Each number is 128 + 32 x the weight over its row's rms, rounded and kept within 0 to 255. Layers, rows and columns count from 0. Numbers have three digits each. The size before them is the row's rms in percent of the matrix's.

# up: layer 6 MLP up, 2048x512, rms 0.0998, rows 1137-1171, columns 384-511
# down: layer 6 MLP down (transposed), 2048x512, rms 0.0236, rows 1137-1171, columns 384-511
# gate: layer 6 MLP gate, 2048x512, rms 0.0985, rows 1138-1172, columns 384-511
up1137 034:144113102182147100128174162113126138158122115202116099141180200135136152130162133182099135181089154179091153149114100108160118102175131081121143152164084125085086123185130123130104168126102163152141119138109153104124111146140154138113134172153161080110041068192178121144116142160152078136165114107098148101153108055119167122104125125085103112065211091160177109120066150138099140113170
down1137 038:136104107137132099174160110102143141172132149150112118092103124083133141133151127155082122150082144129130144134131191121120135107166129113167135142123206092072077142126087125098105131175110173106093111106138157102137124152150104168184141101126153114153125086152165127121175088139158098085148174100153177110148164185113090142134101134153097084080120077168098102107143112091147112123150
gate1138 062:116150162138102125115127124134139095156133078088157133104075129193120139073188177167143123116116139100048170189095162133105147130135089118153083122108133120138117114115105176138188137151095147140068139094080136097091136187125077151203154130124121159148113090167100147131138119129069077146142110168138066135110125086197122120161131111220106109211141100126126165129171115140176151145108
up1138 057:156168229104160098096116107099153096108113074119128103102072121102170090068162143167165141147105104120070138135118155122128095185108085107112100115173103087126102087182135165171120152134123127155070154122069153108152187161126072125171150148138145169171095136159130102134112091146099084122140112127164077130096125095171102103154124063182210074207126120144129167122181079150174126184133
down1138 068:120190121106161130082142119126134137120082142146069133131145089177164120097140147127105135104147181152175173127144141199161127128081151122125115152146117093118167108124177127106154124131060099162177119141112147116141147169099148104152193100127138154077127140091138118126088085098143148105144114116082137120147114132127102180186126096180139130144161159160178096195053164151083107114120
gate1139 106:112080114121099189105111163108075102174111172134179127117117130143145114131179118157113138107145109152172177149115127144089144161130099142146164142152131159180190160148142131100169141110105107188084109160051105191110133203142102092086117158174127137131099168109148120135161119081135152136113124166124092098121129097141090119125125169101094161150067131090096134148162139106126146157087
up1139 108:120147130095133101139169078112105124089069102113198138124109121140141087087152135165091048123163058134108138136141147153117111169109119142133161052103122191148139140141148151135118089118077098128180088145115110105173093084119091134116117163171118106178155125106168074072087149136111147152151101120109177155172112145115100066119143115137132125081119115138122100134120073115125121079156
down1139 111:163156137134146128102154097125135109113150142137126133124156143187126153146087127174080106146133199097077100089133069109172095108093118120128092092184107128146121077139117134140101118187074170147086139103077194136128145085136135111094158084103100100105096107088086093108152120162113135141128124066137136152166130178085156128142175145123132123081116122135135102106100138118117108145056
gate1140 053:111075190120148113115142061121153093104137126099111147159111090103159143065144146135154138093175089108138152141149155147112179130147141109055077123116140142131133139159148165122104171107173165125113148158162148120113127144110138090135099130201119109178167134079133126118183155150185132151132128140146097144099149142185118110155171118161109142120091081113149124071153164113132161116151
up1140 050:083131202143179170061108161138155139129136108083140166100086070146157153124158147066177100094199081101093111104152178165144182105136156133146069136018162108132128167069166104180081095153128111107146165142123170131099130151149169146098118133123118097141169135098157124062120125156134166123151127145173136118106118111154107124127122171096120145096118128087146112137112144087153132133160
down1140 060:073094112142185144049136162066118129158123095115114157172174122185166146120083158164111054153191058083115111136102166111090187165100110172113115101134155148186103167096081136186089200147128142190164108126157101128156140134142126070177064120141150059175125115106140114131203106161167152135176150126227127109137087152154142113155150154105059108109083077163111135142156106106123109125148
gate1141 092:177183122170088171106149146095131148112174096079114146074109153116134165057133110175098099092098089131100163139140114153130171086182136123148143080122124119112142128147212157104185105066147148210136101134049134085171136131108104135093138125142072090133132094162136091203115162097078083103117106124103138077095098109110115116141162177125068107095108141103136077116161137118135103162189
up1141 099:199096087041161095097093128196112188130142123140075177138167151188102162093112120130135136135143127151121098070126099103122125105162107189144101115064100159084157107092162121115144098111098119068150152164099141142138133131057153117195163149155169069141105176105169161051169085110178078101190133182093177163138115099134151116112155122187088078131141140098111085113099123156109096141102
down1141 100:057125085192067143207153156121138139136129106191132151106159124146133116145177086155127078142094106171110175127148073130109138191118142081166136188148147124159126146192104167103028170146172069147110149081132128181154103126132124154090116098073127151141120121139187064133062121134153083125095103107110116170127146115104118079100079085138133144109150100115100169125115102116129169146160
gate1142 020:172125192115163104169161143175130114170113132185111082132110151181070072126097119094131171161112111133083132083080141152087123197110136110176110167086101080144133120150079152155146147116189149154106054135153144161138163114135089076131185142126112155156151154165082109115136144117142128049123176114178096112095094172074146143154126081124125240142159099095123087126115156162125037124110
up1142 019:145119062099107167153106102118137133155151129134109134071121060172061124100116110093093178133110135190058128089128101148117120163082111138175105129128122106123180114115084097157149150192176134118145142103119103165093135128104144161127200149037103101168143097150147100085178126112143131152119080148111096097132128178169169152164148136122129140136104103108060178106098093135123127159135
down1142 016:122152134182121147092120137087152182163184117167151172097101100165134172124173118110156080088085140150114153141121099117124155088091076154168087173126082134143104069140101134151105084156146210203173154124127136136114127116171067056106127129092116149122082141126116135122168141147106132090139194192126115098138103122170150079199135154051223126110096078134124109162118120134120094118159
gate1143 140:097158160135138150149110151107168079136145132135122154201092128139191131145117137120175146172130130122101084192108132121143129073193177125093082110105171082106135132130083091181154128118089159105103085145188086137109129179064122120152104104157141172106135149073171110106116113125162160110082150141138085186131158124152149033143157053108133136090180158122136146127084123124134154105140
up1143 133:145129120168143095168146148149069160128107147116147079137148149157132149156126146144119148155101150134073080121093129102179170112117137068166166131108127111133167148101112138201093084157156145125095127158128107135151129171127116091155117081056117121146112141144110148095137126114063173079099068104122099183166125142141074104208122134144180175115117041079168155120180149111091110102107
down1143 125:111073103071142158154072115125127137125137172121141215191159168113167147137230118135148110152199078154139115079132088183141135095143148190230127123129117133166110132139097108132092145124099128137144108138127147172110140109115123150136101139182096076143118169070106170127145161150120152102093188122116119135150135127168094070098120097118168143150136107122101132147103069102166155091163
gate1144 141:116185081093094131131158103117113097187107156126141154161092161198101184103132137163121106124145163164145124073111127133116156134132188117150116096091217096149149120121144111106190139171139124161112123138200114151185143088068107107157119134142174151119170149115125160141115169128200161125098084097097137137104124162133162115171129179117046098111122177111060120130129175084085133073174
up1144 142:084168145147191153206133210147182099058089133100121102153083133142099108116141131102065098136137157145112120108103109177186181129107110115170197127112151138080134155120165163130085182186108119149109169120113146139104121099131131115150178079144168140169108116126139122129152100121147109100083092089147184129082148101167037119126137251160112090085144042183120163174148097071110091122122
down1144 130:099103095155159113137167095108146162113084108127159148175131189130135115167147108097103094106132114051079103121074109170143134153100093046116119130091185129169121152193160049084122133133140120159155096091140150082195104173129103119087065143123165068181116171058083100125115158150146092141137133089117151118134164110085144066099119164132123139159131153114136107179080095120111113140109
gate1145 163:162137062137168133103149176169127102179155132141126047145052127147106148116083075074144124158173147150100148130121175085129111118108134133078112115119143101072137112135170186090077115071136180088126126155124147106154187156117125140125184122117120158141139160131105154160125183145107149082170096131169116072121110160106152141184109094197169150148082118161082153067118112062116085112094
up1145 154:086075065161114148084108098163156102122132144140092107156174186153168065097203156107140091106075065171126049149141134104101134088182110174128112153118110164114056058099165111158129103131145102148088134104088094116087162145117112164127142130152115080153112147104143120160099044147149117135108150086085149169132186120163076083063160145116095162111103136021116087147157176156143148135107
down1145 138:127141140182105124147095104073150129057116136185133155117153100149136116102170146135106108079105075060140131145112083117109113117116091145121122054111135151149131115160114115132125160141139144109123197109129146097137091149105054089100110152135104106122068086122175128142117135154112125117152176075126114073061089049126179115154149081161147099105138147106124122068138133166143084106072
gate1146 090:114135153134163097139139125081106113110083144135123109133151113170119170159086151130101119155121159088112148117139123148115140099155150109112161127093102130149122123113123128072150078163087100078098116147121151090086152175113144192075120104081048067108144147140121123158140239227152110074187108094162094143129136144184166109132131150150154094111061160121097104103091133132093124095131
up1146 094:125159127165136084190132145195101072084067142151163107083115114155097160120099116157153120145120114092122140100193133110147148162109119167162134106104121140176099177167131120098091110126119094137095123121169158129060087183046149087151139127124167106099091128161120129120127202158112072104143139211173142218083076087174133142149152109103037078161149121114134180065129076066116120093142
down1146 098:117120119120096167128192148130073160115124123100182111101137146140104135130151165215117124179100112143137133169146077078133178104099100163092104153126084171107146174085107142116142165190122123150078147080132116111144112174110154103105143169167122097109161147179136112157192145163127134094149175117126127164182153157148103112105104058064155164121088093157170110174099173151179187118109
gate1147 018:107121107098064152133145140156157040142094070122167137053146128123105130120099128162131174104091101109174084156118124124201103119116158089132116173080138183120127126149101154052103101123115124189167119112144123176116127118064080161126189091120125112181117123100114168182150146076168128103147091180130138086108191163132117125113106102094144097138124069136103095057100177146126103142113
up1147 019:139128109086169135097135101153062134167173091164127124108169128152197086129122124122123131147053161192092138180109152201104150100092123179083149158100180095091134115103117078112128094188145123101150142175122075142118103102182151108051122141149173097157138162156093071083115155062107089124084037189152063180130125096117130094125143108084111116056091094155128114094207170110121199114070
down1147 015:114106115123062127076168093098163132128140153115127205209103122135125136156137096135140131120108146153140084140128171196175137121112102110101171186141118136137057090150126161094138130074128133122170077138184110127156121107102154079131119138123125101118150122146088153132124125095151095151165122101182210159098151033130137058185124113130098097116146165182111118130142153096117108130156
gate1148 034:112114093061167151156117147119168136184151124074114156124132120117147133120101082110128109127104107155172109138120074122125112125099153169180109112163140168161146054097165131150143112110128148184179114145171141177137191129158146149096142118081114167127168095121123145170098098097123143115118117147084098121054089095084143113103088117143165111128082112157161109120149098141071110134131
up1148 033:124149140091154199111145168113134161116117149109127151131139090121093131143068085109113166146083145194139130139114118066129129129085150180105070141155175138163183074106144162137170057144132071192112073099174136100184179101184123112075128108090138152147180086157126168161103119130120161107119113196103128167099136115136147107120125110113137176132103124129138160143182153149117109126150
down1148 036:203155126131111114089095120147105084168111138150014129107097105184081117124125180090132120123138153160147116140150107180136053092166183179143126149091124133130133139159098056102077147142133152141098100177146148132139151153100129153108130156136160125101066148123106138174155139140146104132152119163098122065082063175169067174137080122145125164148140132150135105135107121125159149113132
gate1149 129:149134153147123134092069192143147175131131125128094154207136119122093079155125121152148127123100210099156108157121093118135089157152091163108101133119135118111133098164096116213098068160187114141149214165084165170120101191139116177113082171132111156097066101182117119154089087142106146184174081142167132192139092149171128176171104109055206141058124062151109127113188101165194094085108
up1149 124:112142116170078102134075174122164147083177119205125146141142147083125153135121162149147120125128129131152077178097095064147108169127075106151131077133110141174150146133105081183152090118159149165183147176083163119109142089115150117143076184105090193102074094159150108166098098181124171174124104085157124126146082139189160218088130081082147183134150070121144115116132132145105073101113
down1149 120:209059068147163126110096095065122115130091126166224153124110148160105150154124138112123074079095165129143140173174180090146170142182087093157174165148134111094165123097123086085117080187077108080107141123034120176150136187156168088137157131163111191185116133160074158113140156152090198094119172159140108140164096144118123128084118109079140172147153089158094089119076092136102132156125
gate1150 027:146104150105131146146110122132136088093085132097111118135073145162135175095111106141109100185062155142124139107140182107129151121169128109137097098137137112092107111156175120130149141154157131137091119094092138134183144144127109140156201121167119128120098096116110092195153174147143086148147164119134102158063123110155146143177183130109106147127091113154170077113125083064180172143125
up1150 026:142119145119145103133179101056101142147108120095125161145158087070122138087152093126156124107164122145134148163099128153136090156090137170105091081110116143093132087133129148159153096102105142099119182129082126185142164193132109165143091139095130092146144146142086159143175089126128138078180178142130143185196092077123115147134124155144194167163076080076061131082136068136099101184119
down1150 025:125132103145128130081135154141179153210159096099183145203130126109123129126135142140115140120220124142141100120147172051080124157111169152150186114107092115099129136075155150148127117124203086121127193099152070146137144164121196156193141104105159167195119105073151190154152109086093123117098128133131155098136174131162145101113111148142066134172094096148125137104138119134095151144095
gate1151 090:170125123182127117166095104107132164133126087127154152182115112120120137126130147106141121120156114121051097115121221106169118117111103114116100109076097094103075148101158098130098111122100141119130105133135134130147123146090129119122146162103100146092125102111088146082110127169110038140141100108138101119127173090090091146201087139136094206076194164112103091148102172164032140135148
up1151 093:109137164164140121097132100229145091101031073116093132126089107175107145127103110107151116118102140114193165128165109145087135125104136149176106174094126118177124105089100115159093159163185102195119126130147116137089093124112126166113091116108113074154164160131089162093090076137103087138088073105175109162139081155087166138165078106106085140093113115127100142112195120093099144073160
down1151 098:142136116085188098104121082093095147116203151131130109114134093155131077098169125109116132158190121125158141100133112082140080135160159092083073108123150103025114150173104145138107146080160093111093113128106189157158137104124159123117098051096132066133128133128134115120129121133120134120142159096106180105116109110088088159094107151040176122198116145110100146148189167106133149140096
gate1152 149:119155099115124145071097087169145114133149134201161122128112142194082139089136161135138137172105161153153128135136169177098132156122146072127106058146175135136129094153100088127053097075147105161187109152112131186128080132141103153167153108166129158102122110140144097124141165145127161183134156150107179099139125091122131170132156100141188202121210132124167157160081145118100172164144
up1152 143:180075031148091122104098115169091095185105090076183152118092148127131107100106190100101106076132159165084134112171139155114125145141144108134062110122061143130136146158091174152079088085130147092123157096156150028146139118077140147169111156092119156109162109114061141071081115108143121126108167107182068105139094088108156146067158157126132134106125119078150089147148125127182117087108
down1152 133:128103129156172076148109143132087120113180122076128117095153141158118118109127135145116144118119163170069140116157120093128154171163128126134138204151109105110136090088158126118077127151143119150046152102142144106093099090099102105191115063108076098132158099127099118196161134156117110146151137112116135105168137151119161097162202163174079135151130137147147150129138109149162112149061
gate1153 098:107155116065153134132104118103106135089174146086123142103097133138109142165119147092186119124105134176122175139139190150122064135096153167220146117168128103109143125128097135136150188104090105148139133134076169139110142151083153141080097152099125161040081102138161157113138124110168185118157114141132106115129083163134114139123144124165139132109143097156114114197092072134121148181101
up1153 098:136146158216150128132106167035093054154114110167114110125122142113120113075202155161094089107154126098132153159105113113146182141159125144080069113094126144131113106168127120144142112153116087114092158135150150085154119093167137102149088080129126108189150100054167120145130105101102148109142140172130129154090144115086118148144114172073087089106105145112143087105119098110133110074180
down1153 109:122163102162099123138182076139131081097091065045045119135127108107143140124126147081140166101162087150129167089161073126089112128107119174070084213107151172082083117068171136099095144101156089124115121131224161093126144123176186141162159123115122060106141128105190113117176125157186154162118206093115103144087168118130071113130127087086092141144108123167156083113095122064200118195122
gate1154 029:155118084103079149086162126210163139142139066114169125141113120140134105147055130115095168127120097209125113072098178171120095189191156126121140129114163073191064151126141153165178117108193120153130116125156109122123116136105155144113127110129162095137160113136183185068113092157111077135151155162129129141124149150089165133114071163104163147086122158123137168170149082124178114143107
up1154 029:122108101123131102111166122113095127147120095104143127117165202101077180118180114068100126146118070127120098123109131123139089114169135150061112230130169152084176112111127143159186118098088134149121122166107158135114160119101148106201128185133114133065115144117159087161133097112132129177096126096114104144162100149124100090149154092133080112109120142171162132123104097055140125132106
down1154 029:078123104133144109123099119087122122105170120068175098132119074081112137119126108200098073135099118056137173076110155149122156123094134138141140119178130128159144156112136122211165157172060129108083165145100139190111121153093129124158102149106120183152103171185144088126095121138147103156082115151160149136186111151093162089114107132097094049144095167115185099181128138153139139177153
gate1155 135:115091122067147132174106149086171116158146155109102104134154117114072117142116131116141103158145078088204130129108096164140087148115177219133120085118091101120097146111150086163212212075069124179140161173139159155127137097112151143170087116173128100235115115143153136137125164164136079142124125159140050136162110131132144109098174077116170080138161167103109089114140088132124158111138
up1155 132:126150126186097151084179090092136142175141145113162113148127182181103140157082124134134199145108066105130093078096103158140118106135074169148137123139144086117137141163141144084120122164152118088122139143141148126125115159071198111125140125108137118129164128140085122155093127154166113178167128150129114107139154101180169160124138111133121123118138142123128124143149093146133126118174
down1155 127:080147155156090104152077102117138131175119092148142176108074103107134081110184107138183164142138085149191142129176140189195155181121150135148095057096083075130087084100124140166103140122135113156130151131163128127180149179132166130208107155170128081107141109114119174099107121152172139115222136090168146203091085083103116146063129077110141116160144108187135204162130101177155155107116
gate1156 138:124137143084136120113142117150103123172099114118156086088085102139156123074119110138139031128151103149176082148110158102139126100194132111119143059119155128087162131088166150138134084069126099179101098108150155118120160090106181138096121114150129067121115102085157079172139094171118119112159083113099114104091122099095110110111124150120112109135090144101090130112117113147102155147106
up1156 157:201129167131164116173121153124131074108111143133057126123172123130155127079100195139154110147143069087175126201147108149080119157079149132150104124121155072148142176098130140169158139083093121174136089150160082109140176102109138141100174106123155114098127099047151100179117165179089112059166152129159092080126117195090146116119177075193106159096106099171078124105132098090113108111120
down1156 135:109148153124128105069179131131185161125122106152117154129145135108106136102091102155124115116162150127141123140143140178157107110081110173117158106143143134109124148158140098143091145140066150118155155128101109165141110139115072162132107089058099070127148124094147136106093156117140134132160177116145170143142126134132171175132090102091122153105124132146165091114100220147110129160177
gate1157 077:111097090184112099061178106146122105105148119165120152096103105182125134114094122136168103147155151114090129105136098094122109166164112151157107131086120158140162219169145140125148120136132132140064125182142082114208115092092094175120092135137127103190137126143143064148106152095128157165181127153182129101068077104116150085113135076075100106123143205187068120150136163104103149144135
up1157 082:120153142124146165141141158092147168074155133111190124076181134188157120182122102138111161124137201143158076114116143130153118146127130054112088122077132189114110135149149154121104111172075113136163131093118095146141149090139109163141191084138189119134139154174102094095140131116185119123124099121139159099086128108091117095171169066174170120077127167116118076145134105113139150135114
down1157 087:183156154131108184127116094109107142096108123142096158161120186167091055172116163153117099140158108051138122191063067064126133146155133169119150175154127121135110105099127111118144171096142183144077124048178129147094074152131181095154142102075116098123102063084104115171163111091094152159156095173097078122190166124151119146141138094123139110136123163172166162133100070131152157139129
gate1158 099:158071092149103180170145148128124130071108132177064122130116159066179153111129115113124063101145184054140148109188126166120073138182100143129126107183151075113053162102127160164138132111121077141111179126215180153130167174123102134125152202166136124086137126142159088121151082175107091096106119141116118134144108136181133111154114151052158125150161180149102144136054131097114192107092
up1158 104:160128174138122108090117117162117090087114113133185136133128122117170120153166135087112137082148055168212160076126095156120121153174095168157149095086178147205127045061113093096105081072156065159145115118113109123117140116137118144151147111116126114163088178105135073166146193157119064136111088111065124085155130100134201085082134107126131145109169157165113093076119065148118164180134
down1158 106:105095118111099133137058189114154144150160106110123106124181084127154125094157108045126181123168114125179091116128138131156102147094100118138089103166107100106128117118142089107125111087110150117162139158130163102143108108115034106097123153092119187178159099138150182139148073109155132083146113152126143122111182101113120062143116106208066163109074086151092114149137114161104142132091
gate1159 081:189103143191171103139134095088069168159158144088176097038173140156103161126161136147186146175123124116127164149135109133143167077100128123153099089221155089118132146107188153123107131147111159121174132084192104133176116082106204137129116137138123123124053143104125155146152139128191056119114139168145129185082109174127142060142150141115128151158164105164078098104075152150126091176154
up1159 088:173120165098214114144163094114108058146106075131150083038128162145182169105103068082104081117149100143096083153165103092092069116163099151121112126108101077072127117167173110107162106150098165099143120116102162121097086127104102181119169113069139159122112103169117144109134136166147068100113089109116159107120141175171075079130153064133119056090118135086173172174165118161116113104100
down1159 091:102138095104116137093083145129126174153115156101125187198122179111128162170104119160144130137131145115107183139129101127117190136112177174161126082114128118109142101151125121102134154156109069126082150149117124142133131133136108152139108133209130149109106151106145117086184168119093123125099150176123075117151171140121083211103032146168142155177170109168102092102107183082144111120147
gate1160 162:075142109124131090059127125206090117145172132099167142111151061122136136137155103131106038120161166137137139109133102170187115166141157136136097102128181088111155124063140134155083094137081139115167163159085075146086122151083094122089161107122145147106172159072123146155173142154080152120103177124098123089144120119131072189192099126151111127154160132147128109112143123115094227093134
up1160 145:157104100137120117171137115083108178122119146147154113054142157132153105143095097136102153135092162190112144182124115120148103134183075136129057111122130131192159115178085142097118092153115083115119087153133136169100109112106149140129142152074142149157145093137084105130143099141162119172123176084173074157144152110121120105183102138140114107108169082072113077091151154124131118138134
down1160 154:178183105123152125156154137062126195132118100109097091081156174089123132091143125093082125160101056141081042147124138186110177176190120132055158139124103180178183158157114176103159081107127091140107122098150170137129147089163131159173095170140133133086134043129151086127128091119133114146117164114141143149117128080102169064107099158158169097127091163114111094172096130154122053073078
gate1161 132:176085135121161104094096118152187148146103122164149135129137107112135167097145129127149090168133152161138034080084184161146166147036107117108093094162158114124105171117099167163116118115135138106092165133131135191120132110128170141113135085193141094123111187123117152110087076125136152079093120080156205140158117143120158103154114138116157133116133092147103150137129113114136094150081
up1161 134:110171095113118112146106156147120142035167147123081130146148126118118139163115136110166174173142151095133179177110138146178122115158102160114132137111122059105151084131126077165050082138140146158177151151171203146094183135112162087131126141118164110137059166158139136128118134116099117162150049095109104124115137120116116155113121165100142165086096181123165107177114153137130147046138
down1161 122:108110175118176116080111115146173079097113076116080120180138173070106141159129188130195084125096135108132102102122144140129148113120139060191112169094129143178133115065115156108154131114175137133121110147111077130134138131119084167132109150146149148135149099137181152102116119109069140173099085115153119167151103138067106172095139096197129144069173141119181102124119125164130172133175
gate1162 154:145142025129122132143146159112179034156105152116139147193109087126111169132082134174117114152114154084093121120118150140128108113111089167141159124144123137131161144129155123192124041180097196140104143101133181129080165168114111178155150158072115126169083125177150138106154152105114132092150114166156186155117159163145100110180134128134069170110098124123097105168154197112157107180176
up1162 149:093114109095063151139146109136128198131149134135129108054160164089110053093169163119130146109138113171207129145143068074093123150145182172117132141079174150203153114107168136134080093136119089132165157068181114136142150137160145208110169122091143139133073089102144141149165137120176109173125153115095134129140079093126089085161119099179155123090151159145174157162087067162129117111123
down1162 143:164126098118103125101172083137123091089109119167106133160140092142124084091092169090145114127088071131143176137116123114140152106144197141159169168102157170157146156128135090114157120028109111115115143104116105142110116129117115123066166135067135156161103130077112123092082133136072123137185127123171115151104139110154127046074123108151151139134131123120191126208113169123135078135128
gate1163 105:079119137102113167109164139147074120101131174098125147141130124189141163136153120135169110125128144171173090114107158096092147137116115070152103135134167093146114104162115133069102150128120150151134186123105193111114122140126108095142123124150120076128106176185107135095081143154114103154141157108157122106151166127102093104136142182143117076146119149094132140105136151089102093082161
up1163 104:095175107127180097106098106154167136129115119104091097180184158163149090155107104126071126136109154122135127143172127129115175140140078117136139142134176094139101135154122133093157178161030136142116103068106132076133081142103081108092165139129134117129107128091156105152123120111128152144131115123118070168143128114104133065123112148109128108127139156120145157171100140066155067160190
down1163 109:122104151126121189141140172112098155151124098071142117112092096192055151125167119087130151159086164142134186131077170118126125187177138096063160151111123143093189188084094143138159167083098118125088126142154156109134156157125096109178091099148065149102104153132078120171122153153126103117136149084079103086123152161148193148109132175165148080161140142062116155127178069116129160199112
gate1164 152:084133124092158083086150147165107085157146159104148122112120158195139143146112086120126136154127146196168132170091188103070147133150144100087158049115151148140089137151174127130089113106126102172091104148056124135180090103149088101098152152062122134144159184146107158151157079186174144080104131137112152165180132095081100114143166170167130125144157165168100116114102187032121123138088
up1164 135:130194109118159137197111134111153161141176145099116137084162144100129092122140121127062091092128129093145164156133097055171120100093156136171111172140150186163072123150177161103161123099183173134151149108086143161146117131108116164150097100149132165065083101079169106157088112080125136150148148120136140108120119170070086101170137111153176159138125139148137118155158178152122163132175
down1164 136:209176102118083209139133136124158155033131134083181136074172175102139129138159100194146142095104138157149126103153107120157173140154115148073109108125171096150105148148156147186144121072160108097151148133143167130148125127141113138113173045127069132134097182143120141126145141118119187134068147158105130114075131116092095158096170080170074166093146143103171084112091163164107131129175
gate1165 085:129088151111114124190109136121117069148178114070169169139108205129119152111126093160128160133135159105162117137115161104138120117163103145105100144164114096109110144130147145147152130104155196105123050097089124045129132122094110141122128113154106080110105127145121176082093126144141121164097205138102112135169100062099110117156061136099083151109183167130192144156107093168129180172110
up1165 088:140134153086128111087211175185130126077107110132117152141125051097116104177058173156119112122124113104115152166161110189096144120143161155114152142114145204193120110098111096139151136163126098160141185146143068133074121154130135119108160106132129165097208064096101110149097154119096108117164078133125146147133148195180122180127153155120159112151133118114153089101129186161166126097120
down1165 096:181136166162161110100120128096126130080136142057127133089135184168102155132106144109150100089124120109112145122215121137115129118090108161105163086118124121122084163124133148159134132142179095137158088098123043127138129125167138190130143148099116098182103127124090128110150102139115192105159096139097154077165148117102121142144143126081104171125129082145135027077066134169113153100138
gate1166 094:098122099167062066053145132130179071064100142108153164168092113158167080093151084132121141069145167105147140170147106137129174128076165156075137111122030146132137176106099094127119147192165130138126071093107157140145150139237101088175094160128170107112099155101160185149194081106182161152167147119107062155126120085093162098079097092157148135120102156163141125140127095146178161140124
up1166 092:107128100111130175106164146120130153142093099146129154077094161125168169149109191136173146048089115123144118140090095118103123099131128175151088100107100108126168148109091178129157143125068092145085134168134142131161122065152171112159127136062163091169169119138171139195116171145139175115167074102145133097162045153113174089089166128118140153117167129121133106123173112137118121087061
down1166 099:098116203126150090056158144144143154166147166096152094142202115151118109147103139161069127172103173077117151163092140156129109123146153147129156141144120114078115145105121103167137152146135173168167091111149115083110124110124151110070119202151150119165095121160134095094076171131057182207120178137101181125141148162106085165109098164196097132115121175127156204071222141106120126130122
gate1167 114:114177144129126179063077127127127039126159093139147084139092125210134147170142096114153146175119151156147193110137124155137042104140112085108177126109119133101104093170126106095156128215117176163159153060069152183109149141146117145098117064155124079116093135079170184071114106077141112137136125175156116213149120111137147124146110117084148166151117169188070148188094173124110085106142
up1167 110:116123153128135161112129117157138138168096088191108129167054129123134094164140136174095107106186115139148145126116102119083122106094131131144135168149166097118069178057151128158143149126107125140118139131118100170105112117140126162156121137157207180174139156048139137136122123046120061080140166152159134099081139166134136153153147172153141108121128116144102092061145155177144152129113
down1167 112:093139105146132150057116181143105129123147167134105114117110128094130167157152128151107151125150146102158162137156151145131103110131122110132104102122101117079173180165080122149132111149097156113186067113154103172159140158141122118082094179159153112146132097124142116144111121181108066202143141159127150127170155106187164179154107147114133112107086170088170170149138149127109147095114
gate1168 101:201146172136124151146128115122169115114125163104117166097160108188159193197152116100090090156124151082189141061101093117113156096140118096125126100140180179162092107134098137143176122133182117189150106162096144114176146171133104189093084160130106089147166126168117120132137140141181099090077115102073152135150149145222133154153118157123108142090106100105109176133178138076146131144102
up1168 103:135140117134105108105096072178188121088148091110112113137186125100105158122147146153096163108134125165121124143181158123134149102129115187139121206108155129126170077146178116123152143183143133087161096112103087118162121106072102071202159174087153109074120094105110131118119088123179181164126116142158106106123152105127176141114166096122162174133124135159181099157110151099069171081215
down1168 108:105145072116099154145151119120132124132083162117114164121116103165102135153121145164203060136081136132119129064149160138187152064102099121115097104140105157151095137121142161107093130106146069161138131159109113155115085108125142156129151081082119119088085115133118116131173169109168147105114176145163154106133137135073127180127096163089091107106089108121107090147117147166134108171129
gate1169 088:176094116093120086108143148153136053151141148096146151178115151097199104127101191109159112126106133135136081113192174099136137163141100166136123127112110141145094171119164084066152134082205104107150173158146150170108092131090131136107081140134159122129109142104085127135166089165146130148150041121163134096106084065138121167059149023114162141152147149177164098142222140081119165137123
up1169 091:077110119181168130145146138132141095148179142095149128088129122106106147170130105121125122117159036129160118134147136108143041065154123145111103156162141064204142139073151127167071124156109161144118158069115132117167159106120137038112159121100083136123088049146167177131136152132103136093152169135126130091062142159139127128186084159133132080132103122111123146156071120194180147052103
down1169 093:158116145140075146138094120098130188120049081120119118074101148107159172150161139100115168122071141123097115085039166147101129097090134175147122110104102128092080075125122079157094126092100083140113145171159145090145084187103168152139115118113188092159130199127112156160155129115157143118078144141094153102166119115133136150108172100166144154107130111147172145154161122163151151166116
gate1170 031:126120180128096164140103162155159133131195143148151114092120112065129090204177071152202095141151128121109151118152115119071152116100175136147161200136137118183115142069150151118106117149103136052149087148151156044177138166151115134140111144126138130093163139061189115134071126114129082180122186114129097131140116142082134108171160180055094109143172125140118148126179092069127153087097
up1170 032:160140167102127110123133142122104089115148143120138065136177111068180158113149109110161059115171080085117072155164129083095169138145153119091125218144113094068174128119115146140121117162126115103161123186164123116160139163174092103100127168124123065171163091167177074164111156154135188131114190109140103135111157133164093115177181154054108099134145126099144165085124120097138146079073
down1170 033:123110082123155160117126171170083134090161162102117140114115180111142168222109119145080150108125118142132130066136086083121126143123087135068109123098075143135096131171130128102076112096148134097131067114146142097099062075146087134072143131109149131136118144145193102152081140160208046166176089175133106066125135147097143116128185128147143047185165094147102130119066122202143136110145
gate1171 092:127106104090092096078116119196126140190115138180043121123096164132137191166135077096064139168138141130098151102124142136119067113159061146085157116131131101125077035177186123102101118192131101109076128116071140177113125162092145099078077140139129068092068118101143073138146090143112141106136114119192144129186173150112108092133105176172153167098161156060108140139141104168090130140161
up1171 095:119172074167073141130072094158194107143135128104135090146120152082183160089112079149138070155101179082134174129187081130110130132122158102135130081165128131047107148168175145171105127162093147177145117081125147078090123119087130101148101097104153073118078155098102077127117116086101099177135185103109128155136155122131110133158099042126133115094161132129119155121155043118151126187156
down1171 096:215129154138141127067149086210095128122118162122087155121121160154099131181187109155129181057172063078189079097085149099138069135143141106138137128118125104127088093156134065113083142180101156093163137148154103118157120080106166155092189172185134150082105145129055127094128183126111133092113163150118119122116116117136147143145130135159207175159144187216153127161131109142126128175114
gate1172 154:194132095178156097134141134084171115126141110102113092152071143105082158098098040196113123146101188152130111187131116103075145144081160093170175132125208108165167131129074076162112093112101098132061104055158107150153159165134162187124105154125155172093095153127085117142073162149116145135136112139138127132097099114142096133111118107136135104127086118114102201063046115122099104144101